Part of a small language model's weights.
Training: a variant of SOAP for these matrices, 125M tokens, 5279 steps.
Each number is 128 + 32 x the weight over the matrix's rms, rounded and kept within 0 to 255. Layers, rows and columns count from 0. Numbers have three digits each.

# layer 5 attention key, 128x160, rms 0.169, rows 21-63, columns 0-159
196146108146130117133151108175062124095079075136091164167114137116121203127153117113106154125122084065144111135092193146127089136178126149139152129107143108096099156163094103200114096079238187096158134141136207122148121149095180163164108069174106142124106169127139088105151148172119072206042179106146140131174108077025102149146123123107151178116182212093148146171139082071129109145060135097049183141109154121130079136190164094120160146090220175062139109063167150144160083147143164
195186133147151181109130170151087127170135150093116111107179114151226115093100076085135086127124106125156140186027049147100133132163100140086134072122154200121139051064194105161146193107160078144206136120105208134127121097087193076122111179062105109208125106128085076119096199155222127138182037146148156160117076151200101200052131170194144114088088120101124167077080136123093095111110110087197153144125040112119074089129017088135131170155198088164045080075113129167106083131112090
194117118134069121148066096148206130116062139181172155076086134169158092115124066170118098141055174194115101119184115165175120143111124172193113073216107127081150077188192116113155155168213052147104219199149040164170077121049140156094060126063133167181138194071165131092124154106129255114049106163094191145101150081176097127037118134238126115111137089177122111080147149093047112094159108176143034077168062143136144172093066126106158133174155134129132161114144076111228125170164029
110129099095098111068135184163101091167182108201165084163090140209079107127156102147073073150127095127092174072104177141168181171155136166144123172175130180144121084134184153084136113051120137155098128125122162136179130105113068136132160165146099148053129127052158165155081082119111185156173130169154098184126128142118159123158202000137116145135086168110176120235142188091081084112168170142127167165158122100148123111125114109100094156113183146180141173146150069124112047123142148
140116117168176140158133177120040136070104116128157231100128160161076139146094126136116101142107107118169137153151106041147150051123147034116132125123068094115197078108161161175096060143147152198096211097084103092130125185137178147182094124100123128075223156118082121078039145047122066154164148065115123159132126110136104229160130071131095156140152079161107133135181149071196194154112140163111107202140099141200069134201045099069177046130154189164113126198109096185144162118135142
171190156118178102125095094168138053202185090153184110178112123161147113104125190106105139085120089119152044142147122147101112095100134102108146184131141091123161129129099153102174127141103042136144063129196102170114173168119111125117159150118135121072139055181179128170233072075117085174151142127123133166168155086148134070067201034109143156085219129138089157147127198104173150126142128119132184113123171087111195215161129032089107086090136085111130095110222147098144098163133117
134102125166110170116186110111167094187086137116152099064084116121065200132080130140126118178106096081134131144134115127134147166160136180060142128213108174165111109086117121203133152120104206155109131064170083206131142016162082135107102101099104141148139150192122129208093163112096179089125104145186177146153141110133093161168199175030139094109087096139055115096081109190114132089131167164146120101121165169082180074134101165128127094103109173118084114157195085140074144164187135
120104075104142144150071104103162137218119122164166058065131181030156145134083127125140126221099131112115134113084105107129122064122173051105098043140132241107103109090148124096099190137131107156119168173137140177167056186068158107153162153155111107124123081178140101097122142167132103107131094187158162243118102141097113173153104164196056102140104103154177161155148101184141185130140088149119208095135103135131120149090085058126182121141120135165131062128160120079204056109102048
148144119106097139145131079121148129137161094126136212132177108094090135176132098123075162050180150122209078109172096174088131166162132143175186158111122178165088134118067068110153119133090137053163107141131066143148134100082164051148125093110124130205126132075085113151158107099037118083138176146220211124105143073130138102149121126173168074122178163087165086142074093145159200158132070053137182170139104066085026093192208096102113179124148204111042121160134161053145117102103120
173151187060077157157199120096154145148048133163168207204164153110131151153071112060095109140121134078094185152190175126090106146191129133148173138199083177060138218127187127090164110107100124111083157148073091107126137134168161069119098157086069097132102116076153127096077134138094076073156074161151155112130147083184069150154071037150142111053176071106127172081142095040155126161097108205087144128156177129100161127133117167124054085125161108137155036196132085150116170073138147
091068121060139082114130095103086137137090140142161146129106135139115084114065142113154143173154081167160138138163123179154079178119199144152159125145125121092134097114103140114084125128164083180104149115097129170136134114140195094012085055161152143086103202116202110110068108116163143059103058056122122116173169132197067078129131090175135097107138112117149149110199162166086138119178137094188104208171175144136106148067156081151079158117090182163166090125147017199039114162160134
070187102100141077167059143082121091115113066125174097079115126081100097095130111092112144156125171192105074184104157143107134157159165166191110148089118192172064101184087146143084116160193174149153141091090148092143122089150065120165123215179154104096155151138163138127122139067169146127055117103115026056145022124145154125143125137108103114140101135147062175142124137132194059103130083165133122107098120114206152140109101085155176081106144149208111111109088196141098173149154102
184075144218165124179084117052078151077141058143104159085127104121109142162226123155198097160117114165062146154093016189131132107080150093156182049163170119126119235166183107107126145110201128156052168161066130123043192116051152072065205110020121104163069040136118131148115179182116167104089058139096113127093119116062069183117059176094108187159087161173139134180154068103153119178081119116151153099210108136249005081125128154144140162189126111080090073134056179126217160168109165
155111146117122142113043119084157154085190140164117123146097131101117158117138237120151097102099183072115134179165158106146121158102130154199081052066128093078208102196100164140100130080143145143149138181093141180112113147057120137106108066214158080088174160150179169153158160133080102097048151165158116090071151145112168182043139144129128202110130122110099044039162123088049176157185108080155092141102115162137170141133119118140127109127070183127133164178149094140131184162144076
159124112105131154152031166133116105152139065148147150195145132155177135117108155173183070082148123111176156172144116039098012106134167101098166126043098124113138152095175162106157115142135183129178166098067125167078059146111131116045062048171082119162091159116111096135139115127111157078203156066185162123160159096154135101122135115128148103135140095131184129091152064131084135079192052080142112091134161136178093180205173184169171164222129138139102116027084111147127168112142160
109137058110130192131139147171137083165071177145154055160076071087133141117134181195116152202126168170082148120156106164159126139120114095102150162142184104124141189047115158130177107195126134061152163067147112126166121075101108151095103122082126061110176101102092197117111100115103132138148119054090181122067117129060050155122117199147106133141138180061111098107118119160184116094135105052168121147138151138113167156083128117114139112107142139178118153154189153166131143186154095
102139135101110064167127111090133093130167112133131161114107224052097122053132136128145115133153138114131120108141130126052186184113130125149104090206140060097108043159098131194057057133150159113165122132152134165180162115092112239101100180172124067083189025142065157119153166139107053087095128237045086178152151160147135166150145142093110179148151101130103135180150129146093112131135146135097142146179162125048113110189159095099095138120083128195154118111173100079149146116089147
124112125180126149088072102086072115083115195133108140147209128189129091152102141099130098079071157036110104181100138180185134091255161069130168112098192137139116141141099175165132165126199136073087129132135185159172113102126175076114096135215093113138163167102124150117149093080102075101156091101130117157139101092145160077122140117085112172131147151104176054123167179088227044102156106175155095108041115109106162159100125128166156165230198090059141170148121135150129142179082076
114140174047133071169151159116126148144075129170068172160168092193106170158060128055102075128131160075094157093149146147131155114076150067126101099174075163175177141122130133175092100182060144130056151114069079147124121042104150079102162125109118137128154125148116152182141101140178071151152170116144185157036125096085083130126087122135171183148108120114100160116160096175144094105117144120109109073143188157087140136107100153115106169084112169133141158102134115189093152115094100
112117077124138206110082101078133136143031114196101098093114172072210145109163102093151139088178175133106102084057157090114108109137128135183105148114136160090178096143060087152142066220108158137126134203088173137177128145145191117064114134131167135090080074110151133132148145144140135139184058169149171147159124111077071134178133214153180162130137109177165072160131128125170137126111151085104177153069099137130115183088105122159193076080124089134155068199112139102122113179156124
152099099086166137161088109176127109081101094148138110078241194114081109118189062138096128157140159196124150202123140160160148115084117128193105091080181087114118050093090133121124077070216129099153110117095044176087154107192069107161157193189228118169061186120124135129184122072075123162162139108053071094172116092142229071155118096100128120128157099164149135158137129254098186176147086215192143193151176161177082162068170161140113069111137158141113111136049112042127085126104094
066054051126162116135151147097132153181105168157191151111149103143140164145210077106157150092043057122135137081125084076147095153160126115166061035117143158115110146120085080144101196137204145162217125120142121171085255182056198110091108111131094227154107071129087141089046174151174116047187116092168140089141095133200225085171162106000133131091049162135133176136141074072139129098149090095047174139194187162108149058147220119087171127073108192067113102108051169096187145191164085
143151173135101101150106121125147133170120119119085074113073147077124079159159106125113155137147107076150190104144118049148210174127155063115121093110084059173148110158101083198101070133165134066142152132130140169119199181105176110096121123175103082161103134151178167109165152167159155182148075086129083169146186124056125105122145181107104131101134229097086110118126153145067095163096134130102111168209132147103081156116141171147146132158083186118119088165147109096158102150220087
115108115093177124103064061122183142106090133136131131175145155129115196192138136125219076104185078071103194173111086094108139129148130139149124101144093111110120128124165167162108149087124105072125161113138151068167187094034188177070127086066155085102207133162134072131161103077069112109179051114085102210125139175183206157109114106162112128193092147118070172152128129155123095076162164132077082173165069065188118181150136142103105091140139095106101194183122106074170117106119174
126198167137156105099140069130116130070167185119170126182097069092131100129133125168091068036156140153172085149146135194107160125163146179087136123111107150166133141114082062154113095109116141138164166152190117120061170173107118128134130108089060092189093117108136162175126158106127148052109150079132195128137191144191077084172120095118125101109064105098161108192180223109164108093076154103118140106064122164171088130136106222135065141069138120104138085127136178169151153134164117
141113105095036140097130060080097132088086148112082175130084091188103125147105142117035076126106085110031102164084191141145125156111069113131143110123091154041107131116129072169151156113122184157182143120186140182067152072067085148104124139120081119102106094147099090138167133141090162156158176045148180071092118139097109162050152097133183136112149126138147112102190098089137108083163103119163175164168220180123133179112196203166110134142192044086062177134104118101082122170113106
133080147078121116110068126108126173155159041083154129171119122133150157086097163150106182139090166230139128157177108054096152202156099134117064139114142127105145116104054046120106118090090120154154118103182121173120150164082127125150166165136175118089125133137166110139022162122132167088087175072206106119119119099121076091119079171103179171080144172127104065155112151123106102121130112184122160163087147115093229132073183140140090117161145161102033120061172070080152139133122000
120167113138156137101077114150135186118080082203098174108054129173153144112108126068103117153153132092138178151134227092170065184090165123134130125164000175117158139182106160148178057153141150149148205185178160154125142108159071124160185159141105083123134147131138160061126119043105084142120122150139166147165097103089196111148095062137110135068052099076094147094120139116149088140042110078158136098178179134080071179096141093147162115152151110107069063069138176126140030060111100
240114128114092128112096081121132108096106173088206146177078071172140131125155224209108133109068123050110116098144150121169220129096170098143140138170098166043153184193088066157126113103165128117123022110097067081058197173082184205106103104116112129076228103111166129087145134112102134097124134054153175129133189164156130180137047154134143091177149180083119091127067193115051145133118116198152121163101093080135154092106115150133089011129125175158109094134070167121101148153164104
125150149183189132128153136095163133162165170150159210116183084190170150177108078166103147122176094089156104163140113178068097123120115141115140156136072105128111086157155181161105159151148137124113106213113102116133166108156118100043129172097178127074075077152062162127171096181160083131130116064131138131108144108095065086174160157183170165074186114141111141151161167101135129164118164119127129111153121137101097168088135169164147083073091126132097102050088118185106118113129151
093139074063132066072093159148149155160142140128094109140143115113162084126161120121184114109148094131192188156186156094095142105119089112154195070087150050089157107120126135121092174147096062132157153173074092155176152185054099090131129165159152134146130166128085137114106134106128155081149179151153180099126213115164100136119115124160074058048187143145153132145119117124083062150093093028165137165178117129110117143104115131169127229132142148132117130056248076150153133162090118
090121089130206120116113180124077093160048103174153134090110106164130158176160251148219143100175080187100121140159093103138109062154099009116063163146090152073136091110069125084229116186105091112133122201100100114182096200122162146152177132126119124170122138129092175114181141144161144106069146078215069150131135160072108122108147107080110159148085077141190110116077090093098111131019103177142144145081121198174117147147104092179155222097151131100157080111129173125149160051204144
137132101195129103123121167136080069125083146102199118062106098100103129153126163037152173153150108153166108121205137156107117088078176103114157109096138096102138118059077184198140158136118061195087097082104145098120178073099106120127036208019127090126162170128090100112159095145173123066068119135179089102142118097068006141179184139113140069106085136156140083126124105194208132192087099099090086151255115161159185153065149155181145145155162149092082107221169085104166175137158167
146192114120108167104111090071132112099133163148129143119128211131089087072126155129102114213082132091136139080076174113146118130098214136119165070200079125090166143131113122090097208180126064146082126157141122132020139147085065033070143094169075106125087169150085116110105079092124146065131141189217129077179150086055188195183173089138041164181108144124120087080177121144129144150195139122074134110162125162101162132098190144118208139072112101078083122138197178214148108135138174
140084125166153165167110112107130053039168154214106107161181132088109117082095137191143104127129120123068067178128081123073133136163112080154099125127117123075141088126163171129196092130116114192147139126000133123130184140238139134103201166166150144090092129076124081205230083192156102075150117143141102181168135157154136154093208106161127146155107135110118139029125049090163118041134106093114154122067121157129195176134171171152183131175135088128125146078113126134112090148137106
160000120107008157037182165106121131166101103029087079167158142148132200041100087112165103219133046074185174082160137167161158148154181091131151200124175163147046168104084126124148126127066120103120150158069132106111125176088119079129184199091190166088109169148158165149166109088114079108085112119116085172096083146074075144150115142129180097107119172099147147160137102144195063184205136172135092162131051092101108168137176137141095198182117099115167113128214120078129113183070104
147103116168127110138054139149171165164098049180125099202096088145108102165127135136103100147140095139141155156136111117059137140098171181095115135098125113104151110090164060059149134086194189050105120116195091153131120162117213116137105156097095187075098147137094161097106062099161143142107154153086055146113187169101078054089120130122126054172054129110166183119104103095114138115166159066130147083155169187043167217123097091091058147151132143154169156136148154098175085145166137
082148092112158098082163165082124181255039162088031147066114098046130220113114095143141102115151112237073197159114107115101091175147121129083104192133150198152129172035126114049162030088151141081124147132150101086103092083138139136099076141182142171182122148062086137193167136188124131079114125180140095086140092141076140105074153090152167106175112173107122159167041135166150169098157167111161125091126135155135126119172172087071179123139115166105149128199219126092113143148125167
116119165171184108110135154067151119214173148155081100126130132126112130124172031126088073156120138101067166119063015049105140163119175139104178146165078180165138126130094175081146072111111035107117163140151177046134197057140176143169146065054139159130077128120131130148115108131196065065139018117099119135116140084130110090130097134217182093153081171083126164107105099166202095124033138131151055211169109102122111143100153121165121047133154174196095125137250120186155125104152097
113086144132240101143102116122133074119110174130085158136103138178162134076090210059053054089119122123117152139115171124163144074125075122124111132134218157116129142142160144121111119116157193210112108107143130157170090097109137152070162139192159111125151101134179133080097118097186105134135130058196143057190064101055127099127104130110100177090083074068094146152173173062144159184159094146158138105086161152127145158173080110102064161076100155168121159082154133141137078071104090
110175107195179152178112093132193089170121194219136150057189138102148083090147193177121139055085148127112090045067118100153115145170142198096130138206131103117150162129185151173010125180164193114066114150141109163100122141086099157097118087051102129065097165064135152103117143109123072159137155172102117112076139134089129158129083136157185163138114097070128150126138097162171129145109165128111136153080130142101137096098124149077093057102097100142094132106086135072189164084120131
114118130194255127082095150068147109005161180108095111125085135174128107124127144108146165207039094148189136168070112166116189103111137049129130127133091066171154122058092159109086108069150126115212190124094124137112187133131154125107137164138169086079161068118149210159083158087115122090156058050106200231155134090188130222190133071105138187110132113132101087120156140157139115095085095151109150181184142066101136080028157160101059163154125080103177099134188158173178139170150169
072133181190115105088138106062119141164133129049104140155079112102185109111104085143196124091184086144204157123167148101033120126146106168116137162179062124063071221063125169148141121176067045129107137162117170105147153152222071077024130136073109149161162139118145135101123112127129101151128139228157015131127130112140112121092163037089153139190159086193134168138066142141186083065094127090126135094093092164145143158130156158098141142111178132159142086167170151153184176192185120
# layer 5 attention query, 128x160, rms 0.183, rows 22-63, columns 0-159
255154000144143199110168112078094172077136177082144043133170159122172214134136073109137167134185116206068161133078145111106120069086122131000171103078054158138129067140163148180152130096120127139169136133090151116156075114082198156115072107159232107123120090153144140173125202143147177135142145160144170122096056146118067112174108077199138119143117185112078158109102177129124142101051109130118075139098177089128087166155063165137151115074009084188142112092118161115131086150136112
185171156136252079114155044021153148108074116160214133154102136169201077146139129112129118040155136129145158100095191139170067182174078092157079097103113052142097007197188119123156237108145159097043050133091073155126047109088105108162088127138156195078173164102094078091146194049152211102076050122103178113089081132122100130162089092244147083171036070116094185147125144149157104158161091166144161079187183105121132194140114116152175186149149038124071145155137117114130137186144076
068128121113143147082072148163143100162063109122128091126157049136074082123174152144054060125142105103124124152063066110158122120138149134124193097101093134110164134158104205186118122103146131130144158121142141152147098175142104059102158074135137151170085127118070101083124083125213153182153123153142105138099146153247156166129143039172068185171114208108138179147137195153136115134149192125209102120164115067121244138174138043093136205131125120137157144125155123138076143142111188
140100117197182166193127101094136114190170113168166167141159073074093188145120133168132162135092147146145098077124156157130107206225142145104130168031127070129119142165111213116167089128102091091095117113144048065120088090104177160170050140105081135143179075163150128082136136098195000236170094134138147156098120152088141213146026094106082155182083143166188152111091143061027180079074076151129137113187078141183181096160155141089154139154192138187143146163089102126100107142119135
085115134083143122156130101179174120132245135133196168168160110135130146163117230132115091150114024149043070128098136140153089096039109136255096067169055121113192140088108124127070133155125129132132152198042134097142104131174167156176103190097126148147059108116157155136169042117096124173153175149094073077171209082138107129100139091136102118147171143091102111136106165093141178121175146144110193114128136077074162173140153159086119185088107086100077103137237185123137082189145100
074128148121125102153135109194110115107092198116102085132186163117086158120140058162098115180066191075110202123128101106131079136078149080063082153164139141137136119136125067163210071215094157136108121088096152134109190095048114134150021187167157130070073169137151137063123113183178147075181109051148123087146081117210135170165066146137099168101126092138138133110122145131146151149105168136175078087143184167143224126061095122126134116059164066150109147161128079136076208107103134
191084034085098153166097110137123165182141074133119083135211164124213109155083138081148170079216129091061192113131130132111116112154173181096121052111179144091156095131165148100118095060117124149110104167133077132116091161078122047121077177158116185111165119109141120153100108076132189167147125178098120092093117034214136110235138186127183179154045068121179149080116116099165187071093133177155140192138111094128094136157121112137137189107116101205076112106151131182187084065114170
148200073076023179133121166082130198089113117153117167112144125115179104183136127096064126149027119179165034137179095085185113165072137166182146136166131148174088106126181139072075127043104082057208083159083192079104178113084114191109105130135093117105146116094079171107149153117065047075103230143130189122123156110189160077127089165155141134094185120104143166140113093169183104145167109177209135132143139212096083197174130151177090117086107127125105118161131166040129156117123230
124120173162095139153111155084122127082082105206120192143134081124079182111092144215127103108093109035144121200163113058144131191103150186176098152185133084157092207169088113091118145080072156152143140091082135123141096044082196117121037161125100150174106167123134144145098149088156076179108055099117182094165099209136093096255067064196108111104128055206143131135168117113117162111115102155134129120096132180057139184108137087136178128155066144138127089056118102140148124100120147
120126146051200149141078120047140063137125062142148143094100188099146076101034091158123096069157104087152136125166131144169093215131144141097118147108188062174177121132094098179166156156120133111125200151135113056171133100255172092107057167172064146174012193139115123101153138132172137119121139092123132134146130123164122152188094206164073106113129113110125091168195176130047068125165127082184094145124146068131140168090182105080129108081106126103109138177114095197131119129148151
144128094127144088172153056119121085131164136148120161080097158089119167095195182069101134151207149144072182158144088158120142069142202162155062162122094136128143119195082126124149169119220086167117150103182134084122068119212096098097158104191161060100208130151114090126140101097135169124084163133183115140150154139206137123153104138070126139075111106140197078157094107114173116166080133125163110147154119121191136099081144118114078104161181105182121054104157195064101155119141069
176130049103140124124085199050085061045207075083102122087185159139178098131199153141066166174195133122167170082144101136089215095164193159098173110104224159149125170114101137104147142064118109169068079118162108039004129085076161108158225147153183142102155135093074194170119165187114134186109145111108158119062068175084114118068140125143186159023041052159078183140143071086103132160139095074037112106090179042178064136123087157156195165148179139095170135107022113126223078114190209
110126212129164058183104189029099146151123103107155142190109124117182071105086184133145157085179215085117127063077079129106077145172161103093108115137115040079184143187118031115097128138134116044047108176142099148129150124128101117197142143185119089110160195174128142159126155131138143081091164079148167135142165091071255166098138105109167168188203149155064093087187160137119153083206079168126143177100057174137061105100128122159121133123195154088106157133139162107135141135063059
222228187138149158109155133100095047147152102240114151133101179083123106185116142140093131177144129161145218133172152128118102100115104096155136130098124079159147090103141047108137133154067144126120092096093145049084162151189115162102041145154045178096101134223082143131097145194119085068096096122156135083107111145106182119105170119096180101115228134142144169086126142157123114000145125102166139118080068149161121145181139109177131217166052126114085145134050159175125105156051166
104124114177093094122167167152246102078133126146200083141104052158149134145102117095158074113170143132156135143176077153154164098135118044040113093066226174117108119132086127095140088126081172174127138111153151137163156075125158162105107151116129117092091168169150137075176132087071160059192176097146107087124203133062087143110138156173209164140110019106133130110081084120168163071130190102120151107221143184103139117161114166125150089143150055144076109137184163150061086178143142
092103139083119056192122136084156170142132090119180097094183155079169157104158112150186255123100077051134084108037124135095093113155175105111110166143090091143220123084085143109105119090172139122119110145148157155178058090151098082095142224134158126115165078039130156099139155158165124113128143122149060171130154112154155167113071089049111147149179124121135162166199179132112114146104144130136083204155033159055175086090081102142108114135173211082045188108141109109086054115138157
174114089164132135126168153172115141030141203208128101104081075102185222112076136084127083066138147095109127076089150132199081071155143206156178110135128015120104161154073083145096095212161096077131132076232127076141128160121124102102091094157167103102140183129136111169099128144061109112192133084145111175107069134132163063094216103147119127146162123131117126170145051110125083164172104124154147088121038145119105120160152193177211137183136131132085102160152168116178120121028059
074108178143121165193130192170151145126132121144162088179079136148147165109100135148173124105055159065195122196155156136126126114130118137147122061121140104103187147131086182136145093079090172121167063161147125104166107102067117128091175156125104098122130185153108182116150113146080144143133077092162130138108097123080139159073098155153149105091136080153181060089132144163090200145072124178141134087177145089088083153133140067094118083129065131099106097120128086149109160036076166
174094082164076176118120084082131152167113136189099100114179160149237113094068122043195134120128108177131121109117131115103213062169169160112105170177162124108059127078066117083137080104134114084082129149126117127181169132143198181115077139148107122091167156168179196129131116160183209181097106121104146106122100093171095108148147163108127131104080063123120179145189084122098165044109147139155143124150115121115093070102146176125165184118122092067118048094140116043017127167147141
133135103148192017139120069096114078152060143123111169016094116158098092097119114101163176128074106160054141152115078118096118112237127135196106082119096183183101148138152150107116157112142137031167143153075174070095129120193117099077155139149095115088170139086175119225177072163055153158137194062092143155145132065111246067155109126123086097035132210148225120094094101134122088210143182083136083197097179134087105122138180160141131156124228176133172186111117060079106087130142097
111085100134117178139034128141133159180168151084060167093161243109137133202228098036162218181116069124054063120126092137135082186138106128131115176182110164144092148051065110174159152232132144160127047120114171135047121201085121117092066114204159215138090162102071215126084127100136125086154076064118146243175083197172078110132158094098115063159190067122096123037038166076156124004127116069137178109178172058133037108147108100127124146118146206103125170133080233066193135108126174
119124173119217143121106114130084224143112046116161136113121134167175117084118060156153190180173130072081152044158167140097123135070170158146144058130157152068058079075052131193176091146117106068065131216200195140057157123085116108137122149151158168130119132120138172091146164135156124106138158099072115136141151134058185125105111161111164156119131146102129136091151113118089113100151113111110080165148116148066147139161048133138028146197113175107109139084138130091058169095215121
155099097148121080189161140066083102093094108128141067139139175095085157133126123143129152169169118049132145107114086113123159128175114183103159156155165114135196142133138094176163055131206144094136154131104074060173193093171129059209182131033180246123175076141026150176131139087150153162168118111107103201149159179106133104039100107188076141124136158182189190076123132178098097078093157104168132054106145137061160159175153141113122138162137145084056114173100118108182024138111082
118209131119151194052100084194081199096167097116156150169078126140086121134124104138119114143112156140191053151056118171155161120099142193189188196129093105145137142170103086131167151061149106104101111080158176108153156143117169155115136149144124091119113158066119169069085175165123098111149142132136079142071214105109094103117115099110162092147118120091103151123075129168156097111170058120146155104081208146165161169077084121172121139048096067090160068220107130099139143118187127
207158111133136093047038210133191127123088141188149122165131105167085166150126136140097159136119083137104162129088144155213080109113051138102127164141100138085117167121040145133172153119149169070132086086113080103187172079077028128118139200118111105128019091200076138152082154190028163133093150063153150111157094114162148140094194094166140152154206117153072103114163129134086166131127168104159146094136224140136107131054090102165124119152220165137128069105096111102131141197143107
142066200127141127141109160095138223127161120076137112157039087127217126187155113107092170123074055156153111084107112114164122104160117119159079122103114143094131117059151104136124135165191087103155146113140233112074115066103114125166106156188151117087050149152121126151085131053120168036066148142137115108209152089147120134183085119082171092134188119159101137086149169119156140109135131120178089189170216132218159118138165071134082157097157080182132094051143160136182179090109114
178178122055101176100129105114151149150106093178183164143086076161041207109081119110093142093101171138079175187117196103056151074173161182195101119171103154055097123116054140132136119095122119108248087164113160094159130132092106091139160144187060122142131185194085137076238082069191158162127110122073143142136128095130177060087050083130146198077089132090101141116172094170148135098072101176087112070186143061136131149068112145149160160139158217147111083128119221136153172128154176
085153199103139191119054131082143138083116068114160151139131047178098168123157147150200106157190104081146078040181194145187140126144195110119101178163139114078155114126112102098068143122221143111130099134127071157126227088134229159162130134058144062106091103148124178104120182101129115063187171075220100052119050161071191137187097097202087058165180164143119146073096198131116150063192006120166110123138093184160163147197152096162078102127182054200146122160094133092184106155108087
167178127128160111174121156148119075102128162084142143160074161184136121055096102131174152122106072141108152131151169049115120098111142149184145168164143107156118068120099181181123143159094104151144080112098057123127099052159193149100190163106121130208074135152130201131113125141155049160147120121119143120120117064151071097003113154104126092134168122070156145176120126113090125141098098125168133115133171130102081170121148168137138150096108104118170072107104085112164108114189131
165058105106145150082091187085085153127136113064105120127068165122149094170056094119110255067180083181205114132127125102127067111148103107139157083104136086154105072144194142105081125122107148126140103181154167070097077137129125135128112193153097118152106073170131139133201136095135174049091138101096184161110185143082089118097117153178117182115132156103099100123095165183125099114185110155160184155134070179044165149164133100144176179088090139102149117141132146176126142074204116
130104071161255178134090077132079134210125138114118158129058075148155144188080156083115156124101123192120104079205112103097120090126171098150144123143160155108104107136116163093132090078144147200177221064118141121090152220122043102196099121178103097123205149142130188082123047119098139140203096132001146032126112170092104075095135157080121157103121126201122175157090200135116184089124110092057199126177066125199098069154155179123180150150075106101128142124109179114128136083159083
156032036131155039089101120091096104150114118050150178094117210085131148178095059226132143186139115066151147123200115108158102169170139108156126110112243099143058131205106122138114099150123106173115194118164146129094095107113115166195085142028131095139195081159158127137169088140108162081178223114091075073114136086152128106111087130095111127096145045153115036179060145099066197119087108090170147115187178121150100179037095150177165128182157120090148046144137123169083192178137157
126203135106110143127109136158063077191200173091086111129147129087091103131051132135133117091129149067034153123104147109146173164111255174078148057178156019144067180205129114101122101119104147146087101196131105172063194156102071095116132174140104142119089143183118103105132103082096149056091158167167151106140120200129193134124156067118182143131079116084173104125189095103116149088143133128156123053166123107084110141057057020182220184078173208079189132155130138205164168177161147
165099174106182142099013118133148102145154171165190059129142186089191143124190179148172117140112141161011182170161088107067107050136173172139158174110080089130153109140122099095084098106068127106158122062121143191106141167244100169177099116099149110113123104216165160097105122170099135123173049160158168130155141130162118108064171041085144124105155105142056138096140070093086081123137155127125092160064126173123132106154210141107181183125129142096083133116125103157126041164050141
149007115078108154109122192127042095160151124117144145103099098098177132186191099119122135126108094101160175155155115151230153121092169123081161061170250164148108132163147119120076028156110082119163151131154127143153127123060178084064080110106158124090085138163105067195111123085174116090069115096109045160077091074091118074205064119127143181135135130150129121182134119116067044255181216100174122079107061130084161166154187157088096120199166108108189122146105149198048067148121121
135109149062169106143097116072163108132121119230158057172111147125099079165146170138141109174168098145192132151183127143152053117189100151090168096088124181082112125111160124186147144117147172188089156111153148087077112243051109159122144106093109198119052154061154148063123098049167112179144110112053088107140152137140138161119141141127140063150126171109139176130153128128148049086106195076195207188125236097064094159124075117061054129167051157106114105127177175159126101143142145
095117151103059097092114153120142111101095170133092104057114145104109133177193196144138028093084084156164148159198075118139126087037101136065065149171178223151092170133124108089186057058151166146172181151169120039151103158136154197085086098184129182114170194138057135104148133086184134091116108176077113116160126090100111154129143148110140087075138187100139141080187131129136103141078207071130180148139140163103105060134109174250188063098107137100122176158195047091039174085114157
083157127042154156132201169090129131071174141138199103115106201161107145132173084173131082119135190096060213129144070117096099204056169144081170145119152136131061102073082183159129023104125072130126041142186162104139125127144255119202136106097156148179198180131107145121104110048146165116138104180130169151087098110107090154112077128131130129028089255114108113101176101114118148078089175135218052130137144122126177145116162129132173068159098098098042050108204105130175107091218174
098132153144120200152068183153106101195086176104090065122093083121170164119046130175128123118127046136126103105136132127154131075148114140179171123131093161132245149115124163138169183193181152129148112129139094115130118106125134149073120097193051094148158167167149142122159120117100192196095147142111144185068132068070175152142072095062078153149141096156157114127165141077185179092094173134054165129094129026141118135100132114136151142112109086220088091164138156110128131142088124
099146152171101122202123110184112129144150164131150126098145148178089131068108119159236136124098190044186144028106072111098119057170132159114100128145087112148131090096155180096120175072087123090113081097120132081122149130131197146062133076120166139117133142103171165117107181062103107119108131208150144115023099107173127173056112161134165102149110088090121169191155143135190159081094112120151147058089116127165112161101138120109161134152217181103058197048134133061177137215114140
110108115076163138186130160116126203049204150091101170126122113093101122162158075113236133100108100130114099128093113108079170075184139134147091091135144109107147186122057106142093030150090091120178133168186120112145177095190156063140160207128172104157125130152182184053141189180133052125204189117077208159109158145108133108135106047075118171210034089253064108091099177132126071111168087079121086128144144082123160183090149132140133139080220088155130090146142073255109038135195137
060097167160135147092144154136103069134196090160119167077156207060130198123172126176153146093066112159121173107076142122110187130110134180134147227134126124230079137138161080152098093112122098223163209128128109067120103185116117099111068099071065176117148078088101165091124057128192122102129097183088113080220153227121022089115130078112183182151150077091094093117150080159092119146111106148169201059090133139082181126144069166117148114160134071134139062122180131130080138187144100
# layer 5 attention value, 128x160, rms 0.148, rows 0-1, columns 0-159
171191107157150094077132129139155166136161108154090144176140085140176115107122121157138123127134054110165180167071106126169128097082138092137117145150132029125113106118122119155112185171092180088124167132087139142119082059068146206090074113105140081135067205138109126169143141139138103113151114148116140152060118113121126122117126095156108120144171116157124135176159084141130141197121188112112136167160099150096120121139055114162152109154118123128156148111134095154109175126166126
133069123162109112148143081212147138114123163054111181137136162120136168139123165189114106095139075117097060113093115101143084083187146126175155113134099124138183164149163087147125060191081081110092132102126072114111136162099156104098163146193111107068187137130167102175192083097085151094144099106115081172139136110109198081076093167088162135119161101108121107145156115088098171145170148100111156111209067114131147093133112156093134154108162150091105148148184167163150067150157120
# layer 5 attention output (transposed), 128x160, rms 0.142, rows 0, columns 0-159
159137143109063126100152097129103144176113065182089099152156144147121090086128115109098075147114164084134116121104094140084126138089117105051118057079131090109172122154151114127106072078033157095053106164124098114095108117134137141127139148046163176069151061145106149161134162182133132147136142128136067138062208143120108138109129159115083069089151117076162078121105109216103160126157122169131064082095100138112074202120071182105049134110087103043126128162050055097128139189118149